Weights of a small transformer language model.
Size: width 256, 6 heads of 64 (1 for keys and values), vocabulary 512, 7.61M parameters.
Architecture: RMSNorm before each block, rotary positions.
Training: a variant of SOAP for these matrices, 239M tokens, 4114 steps.
Each number is 128 + 24 x the weight over its row's rms, rounded and kept within 0 to 255. Layers, rows and columns count from 0. Numbers have three digits each. The size before them is the row's rms in percent of the matrix's.

# layer 9 attention output (transposed), 384x256, rms 0.0415, rows 63,127,191,255,319,383, columns 0-127
112:146117090144100163135142120101117114178123127170136128140126104096168135159154146106129152120155135140115142157107095109107169139117152135102094153129135118138134128142160162113105120070159133130121167137100141165105099122111105158087106128086142109087094131134128128120131139115133144106135120153095153131063142149070114122154136135108148191120094081119135126131166122122108140137142
094:106145155152146085117168161077110119135100153101122146126132128129122072128100131120104123115075158065164142137132120124100106150134109152118137107107109126112161127149138146086166146171122112116117104126140122113115112148151136138134153108115119159107125125122106112111146110116108087109145131103137169153150112113161160140162108170137110085177180147147124100102081123117134094100120
091:156115139105112116165117161115134121137089116161133146104142095134128138109156111153101099133097140148159107138107115139134103128113152112119139158146087145137167101158118119130123122173129096111135101116163135128113134175120104093176157128162139152111145154120128133105118144153117128129121098135120070112087123155104090096140153135170128152134130131161131135120140161093155105133108
108:130142107146130112115139142084156149093115168110147114108084153150089126117100143110192125146129093134156151110113120133162158155125096085157162148138157095073145130134140145161096106163129148148165111135091146146124107144121142118128131139183119169093121117124128165158123163096136144168130135107149118147116104140137135156103128119153116099120103130142140122144155168104117124143115
098:102135151153154133161120103173114126135131101142110145113146132116145174132114119130088085109146121112110097132163166150144109060118165120138107097115169115139110105148112090123158138102121110150109103139131119095126149094165138134142125155115111088123130109143080123095082147139154124118109173111152124112080131109128150131056137111129155120113101104128132165118108083117090087118187
092:149109171122177116120135122094130134060130142168131108084133145092097134095165128140178146142144095084113128159156105119121136134120138128140142124115095143136119143089138159157123106142129072105140145119160127158171131098076152079151105148100111140135090074085109123135131153121116134126088112118154128125129121135138116114072126123154163164096143099150132118138121144134139111128112
# layer 9 MLP gate, 512x256, rms 0.0477, rows 0-14, columns 0-127
097:122137149160123151150147136110132107151134111150115117134103125147118122146170146149120116138129095135134129112147120117112109165137103117103126103097091145144109120176148105165133151168176078100119092101121127170147149099125114133126146119099119133151151122119132142125126139119104151128109117154101139148115129128090114139128100091125127158121114081160143082120131135185110114118123
096:109120093119133125110105093132146107144117143117074090161143138133089122097113097144146130118120096145171132168109113083187112171115115114115088144151118082106138106110143085165118153160093142102104079116112110102104155090097126108121138146115112134124155124130117128129141135126122092125098138121099131161113129143121071118119139149114112096153072113095109114172138145176137106157137
096:144107129104137160155124099144149121141180087114073108092130164162123086164161108129096137121140163136112119126123160136124163132084080140134109129140100133157154165155128148150098114112143115116154147123107138132120165098127147131093149119144100106112154128137148145147111125177162124121096105144107136120069127121150162090152106177155084130114116123136114126138134146140111129139125
101:145180166182191104145146099085118117101138138114111115140067156082124132149127089096164120144156111129081101144176079143127100150130118146139141121134161114133101109104170110132174153105161129125123127136140108128116138140176102094117145110146122096114123130147123137115149127131140128120080137138144116141159132132142152155140082095114117140104105105141118176078135130117156137147121
098:146138134122153093118106105115105138149145102109162145130115146151119113142114123132134132131170165127141114094099092143116129109169136094126153148083099133116153090133149113130131121089127144128143106113142132125133108117126119186091143113149100127102118083093150107134126132091127167159134084123131083118147159077165133120144092120142128145123143100088099178142165107147152138115131
100:143148123114127106134099158152116146109156145121155146154094175137120113114157098134110126159147162166138117123179161096154137133147136126115162163151080125132124096076112083131158149148117163123121150127142100105069113140132114135164121128119122111109139103127164155133134150161161132132111098165144150123149133107121100134162129147087112164120138138119073112111149113125080106165144
102:139096143158108152146121123166148164120154153151111128098089084149161103115108140157117161173122136141097124122174148136162118096098125105139092148115115126085135143119125151164146137114096161174120114101126129130148116159116100151146159178139157122136118094138076130112142115108169120131145141111172102130127057131143164111130086109145154128140098138122117144123123140116098136111125
096:122138143117103127136132123091140135114107142144122167140103096130152109129147080147171088125176107051133098151116155127161132126186116136144112110126122143156110093146135130101163133106113096130114120181132139164144115153105140093135178149172145149125140144113174156086103137138126145097119118116079131112082119107138119194127183120072167085138150107151130138118141102118129146156120
097:139114168111156118122152127126170147123121165151116112126090150081118069170130102112098142111121151168112130109157120105131129098123093094118136147108140159135120138148114106115145135143147116091139133137134124125123121148125142148151129083115120118122132132133134153164112122110137139100147133102123083083143134172157128113171125101159130129097117147190138139121124113173129127063129
101:127117102138198125136145118134160107142098100125163112158121127124127121103101119172098179116158135142136111105106129106138148118120137089118113156117135133156144139120108136137159157118095147096097154112106190112129115173059117130138179092145136118061203106152139132157123148165124142149117145160131108105115128120123116156142117142133141150153114145149140144121105160146148083105103
101:152136173102162146129100144153134118135091138129147136179142092155104182115126120138094120117138104124122152119143100147115127113137100117109093145124145153149112129110176115099117121089092127082156147131122134136094154132145124152142104152109165124114125112124139139095113130107157163110137165183129101136149093169122148202107121110165125094139152122106119110124114116097149102142150
101:129148091125148142119121161151103160140157108169135154149105115131143130126129142114133137138119155131151127101148193063111124112146165147121149116136155117158141149107111118098124103100117099116108125146137082101157135157172138133108134100102153195120156133128118155158113153090123151115132123105111146139087130134183091105111147126100107094163126132098137109132120142137114113109144
096:129207148100181138071145175170142137143122162140102104130150149116109145128174129123121136131102126173115152137093134166148129165128122137137126140119098104147133076173147132094109143113158134083148097128155094146116094126122137113138106097173127099098130113148112134138070112162132149139122146108137111102089114149137125170108173129126108099138146138150141154126154110092135116073118
100:109142149121123079128099144111103088085121137178104152133121129083134175110100097119125129155115085128157143146139132098130113130127168125103123122092130107115144164162146108101162142127132110082111121096127122110122129137096133193116131144099121096144099143147143140175103143136102135151109155161099124146145123129103153120125147154139065144128103110101121106153136079120177073143182
095:142116121111138115118109095112139118098156088131125128139108195096077153163137161091067140119130099117129112109099147113095143151141132123123152130100111124142161108151122140095135125165125128119146144141139086144161184131138127159132132159134135119128111104122119179150152129128123139122101145130098099131196122128156139125174167130066131118114086132125077172124149113178122141138119
# layer 9 MLP up, 512x256, rms 0.0476, rows 0-14, columns 0-127
102:161116105100115108172116154147104124147126147133140175134092107063157147182144142104104130177167151128137104135118159116136139102122147112137103123147142136081132120136098100145125085153107115172129112124117160131143170143163113117128098158052137108130132127124150087125114104150081147113149138124131164115100173108149097136134120154100101136121152094127167117118125154090109134090082
096:118095155165088142106130173155119131099099133126132148139139101118141183094115138108138096123118089151174105122112139124100122124123138135152110125098119176145083139119119108188135119162108147113116161153090120156143137118144123117100057200127139141159156131115133123150125122146140103081125128104081123151179152097109133126131110103112094117136124132086083119123168077104135134099104
102:129108123138111141161133088112155161153162126139139095105092136152098120134135135175103150126114135134144127121132149098115155138132081141138165124156128142100106158131090164094126122174159113141148118109139129164135131144202142122121147181158142151119179092126119176126132072142136118152088116175100129139086155127139126113151112149113159137120187135084132109151116106112088122095143
098:136143119086135154132165090130128122121132134157116162145129146104098133118133092153167119131114164144083131115153146133116115105104064151118125096143107130142150120139090141136132143090160142103119084146135143109137117148136132120112166077121158132142130153121117102125115119160113093136149144179112109131108094111117151133103117126113138120120180128158145122126157131087123102122108
100:175138120108134123086131081120076166137132088093118103111115103124072139145189096131147131124096132136150119125142128115119128164134134116150170135110143118123121162143170108155142137132142140128118139149102087112177140110111114141156108155114089120119160118096154139097093091136095151131108089137117117123154120133136104119140128151143161154133106107126134139167132156117105147126139
101:124090125129188129077132147085125125107110108142119160129126168148171109126103108131128133141109151118112074101137145111104137117109118116123118191126116116123097094144160100152110112139147126170172110143162166104126102090125102153099089136137152127132148139122118134116137113110148172104110140153120121095121168123121113124128160155147092078166123087128102173141129134137144155128096
105:154124155119136142117115143100124094091102166116134155144171140109121115153131144122141095125119138113142157154118145124070112116116118125128155146134104148165144086121210110136071150126108128134132117138128068104135174127136095149139106108144123154126114156109129177120127090147092141160133088152091139197099117124102104122126123126103115157154127150109152135160123140140143142092137
101:189182162137113101142155106124133130144121155122140102133110140090123148127134119157117156086152176161094122187123157153152160103124093132156121153126104099087113146119114124115113141117101113134127142172064139109158139129132115130159118145113121138121135100075117148150155101163120150090117116128153153101158140096140091134171139113153124159150078111156108136112169099104129139116120
099:139124147123094164163121149104122140135128112152129145119168130101144154115130130105093151118158157082131191125146080090120141174105130126149118109126149134134128129138108144166161077118086139134165170113106144099147129126142082146094146129142140160143118139137170130108127133127092136132098118124156142146135137140147114151165138132096177122152111126100142116152110137136156153145151
093:131116098159125135128124150141140127098131106143175163123097123110152118126143121158129110152072111092103121169131127118155139132089135150114090108159169079134139141153112165109131106088170097101102152132130099156144178130170089154116113119120090123152093131149129103123146144157132126113156114141147128122075139158147142127172183127128094158136124137120125110136108124153131154158173
096:101094133124147157116123143153068133161120158098120117200107129124116182140133114153095105140143137121093102108126147094124142160116175130135121093144137139115110185106125146150116117130137130134111114143117167152118083137109092095145114158142151097143136097077162158133137124106130139111143169128113143109130102130124136147196121136161108126112147139124093101159132133127146122125158
098:117187163116135116133133114118166143114143156091168134148103105115108130134148132116114158193146133137149129124119097116161135107109152123108132187110168114118083138138145122118099076129098178145126142119126123112115111132136135114085117135150133111132107135111141122140136093119117141135178179093135122082114118140104152091076156141143092096135116163127173125125153099159102161179140
097:117169135160119145129137118117128133122076102136106116116117146160159144107177131140154075097141115139127116159135151096147108112148137143131145135086146128162146135112153075143163109128118140135179128170112123081111131136132141135111127090135151140117142120099124130146117144109185158116101074123065076126164143124122114140133119144108164105111123140113105123124142138148147163097148
102:087136123127101169125083151119137136186163121106147102142144142156122139147118090138134161138120156156208092165144131149146116104131122104089167097126140125138162127168168160129114166123113112117131105139099118109152150132109123114097134097123170135080140083074106133088109075123100148119111119121137139150126125133109072148103123146118138180110141104121129120148094122102141172139146
096:111060133142132149141145134146110138096147177098120110139144151120128180121132114133163146122116079118094133108101152129123146125081145177116109146086157123137153123104138130116122114147150164081134128129121128145099125093099096150094112161168139124105126168094117154132132120128166078119089128099122133121141137134133101136130121131105108123101101136147137087135091143134095120149152
# layer 9 MLP down (transposed), 512x256, rms 0.0478, rows 0-14, columns 0-127
095:141182096154173108132163127093086149142134159141130136104166159147113095133169167116124180103130096140106150132109091155124176143094107145155139160152131122088129149099142121105155116136157126083126104185119100124147143124142145120124162127118138136125150104131151125136121121101119149173150101138120093149128135119174103114112154109138132115115133149121129159079092166077135136100112
099:122093111140159151088146156147084121119179120144165127111147119127155129110109099113101091113119140154143125145109157113105152150129153132121148141110156118133104156131104098121165121109124117101167126149156151100133097122119084102130124158098163114110128151108089128157174147072130139125140109115130121094151107136103120134163131140117176127089117143160154152116152149138165120120148
099:111166135128120105138138117087136090128115110103145139166142170106150165127131120097140113139136115088130079132167136140172087140097105109106124120110118105146136120079157141098098140134166105111128158126128142110123173116149123092137108116126096167129098124135098103117120163152123153132124153141140149140158118140153119164101110083109137078145144117120146113129142133164147132107084
098:142113101136123180095103147125117131166108141138172084131111138135119154094118139124143123102142112108150132117110155133143137144124085180149151156118139107107122171137124140119122158145123135121124121110132158136087121123109168143110171100122169067153148102129142110108100150135129105129141151118092154139140148143083096145152121153116111143150161147147102108114110108161090132083115
100:125134160099110127143111129129163134138121112116150127128119105073115096148129154130123124153128182124132096090121136097105113090132132120122143130097134126118135116106106104128104120139154113143123136109187087140111094128130088129109123107179139101155122149116127121119166154113187107142108091121118168114131109118105117128176111158182104165141078104146090084123135130162098146179117
100:164156112118127150082100157160119114134163129131121137116159128140131144121085119107127114117127108083155112131110139149126131090129138150112145120152129142144110122121112091142102157115156156104162067129151150162105092148100146141138156115121117116135097121139141130125150119154119116154168149080097142146149105140143107115114164126084136173124136149094172162121140140083175130122120
103:099083141111154154105126133146119138120112169169104099161089125101146086107090141164133169167148111175154142132091148180159146154142110166123128148128141141127121171107084109118097127145095134139163132129053183127133139129150129117074083134147096103099130149139135135182079161122117120103109139125122121095105138109142150124135152094144151112082172129128158124109084101125088129098130
093:078101107116148097143108144167135137138126125089133149113134135128149127125166147110110189145103087157120133125108143079134132105116133143099132109143108151106138116115130107145128148106085140125118175116107111176114146135139144146125114101112117121082143137144122132123128082116127083151091160118098120156148157122108149125120112122099123201129132139159162136179109125108100118103085
104:147147117159102073160147113124141114148159118161118129132118118124121090128154176117129119173127143130141142095134097094121128153121143120152125139100133107103126166092095108161096117142135112116153118111159116131113087077151166166133118138119118095166179165102144150151118122153131129106141141129117162115063161107139092117113115131126100167122170118164136169121159100128121108123135
097:146129140122160150157104125124126143155122116164104105140075154133108127077122098189149109137140115112147126161073152121130138081146101134129130127138165173140123161157145113089100140116197115141101123096095125121126084103093117109107166131134143123067180144143133131150145150119128120134109108169142133118138142140169132127123138097083163097137136138113105162150151179128107098114129
100:117060143131138108115142128121143146159151111138124066119130152090121127107142140134098151154129167125141123149126144068096163099103084132131157161091134077125115132108147106159126168151094139078117117155148150137125127094111131139094093142069125155140123128154108084120173154116133147147152114100126078103167145129158110152095151119079151117124154149116115135129094130096161138130098
099:143129155098127123108158130125130108142122138141122146124158104132123161174142106142163129135168136141151136112140164174122139116108123153132109130123103161126116108111141145118170141160157141135125163157095153169125151131097112074107117171133114133145158140138152096141084126153113131121133126142123125107133126124106140168121146104123132102142146073116160116174107138143154146118137
101:179128156189095116097078126125108111167150106138152118123105079092106144109110122129075079138170130112135150116152157153175126164099174106131126106124164157165141117137105156119145145153165138156111145088156114093133093118184114105120121110132157140117084146120133138116138115147124156126164126155149147130122112150119122086168157109130103139131142116140084100135167113129138103115108
107:168149092132159114139141091115093133101083145115163174146101124123160109123153135148157123107110101141175081110113148139084122136149134138118137124118143150134113172088119100136160117139102064112144112134162091129124124139121124136160099128138115104106096166112116130136125096122125138170130106161137103141095135150131124114166182121106106128143151149140115118108126133147117120102153
099:086125127141136139153123112085132153130154120152109112112154088150132135073116151113119100131165149115103154165159119175113142148146147149132153187150177134131102135171179130108146126127147130113133105123122118105153215164145116152145154119106164114132100084096160122133153089127111180115119113109113146124128115181175137126086111122147112113094145135122114154138148115100084106136147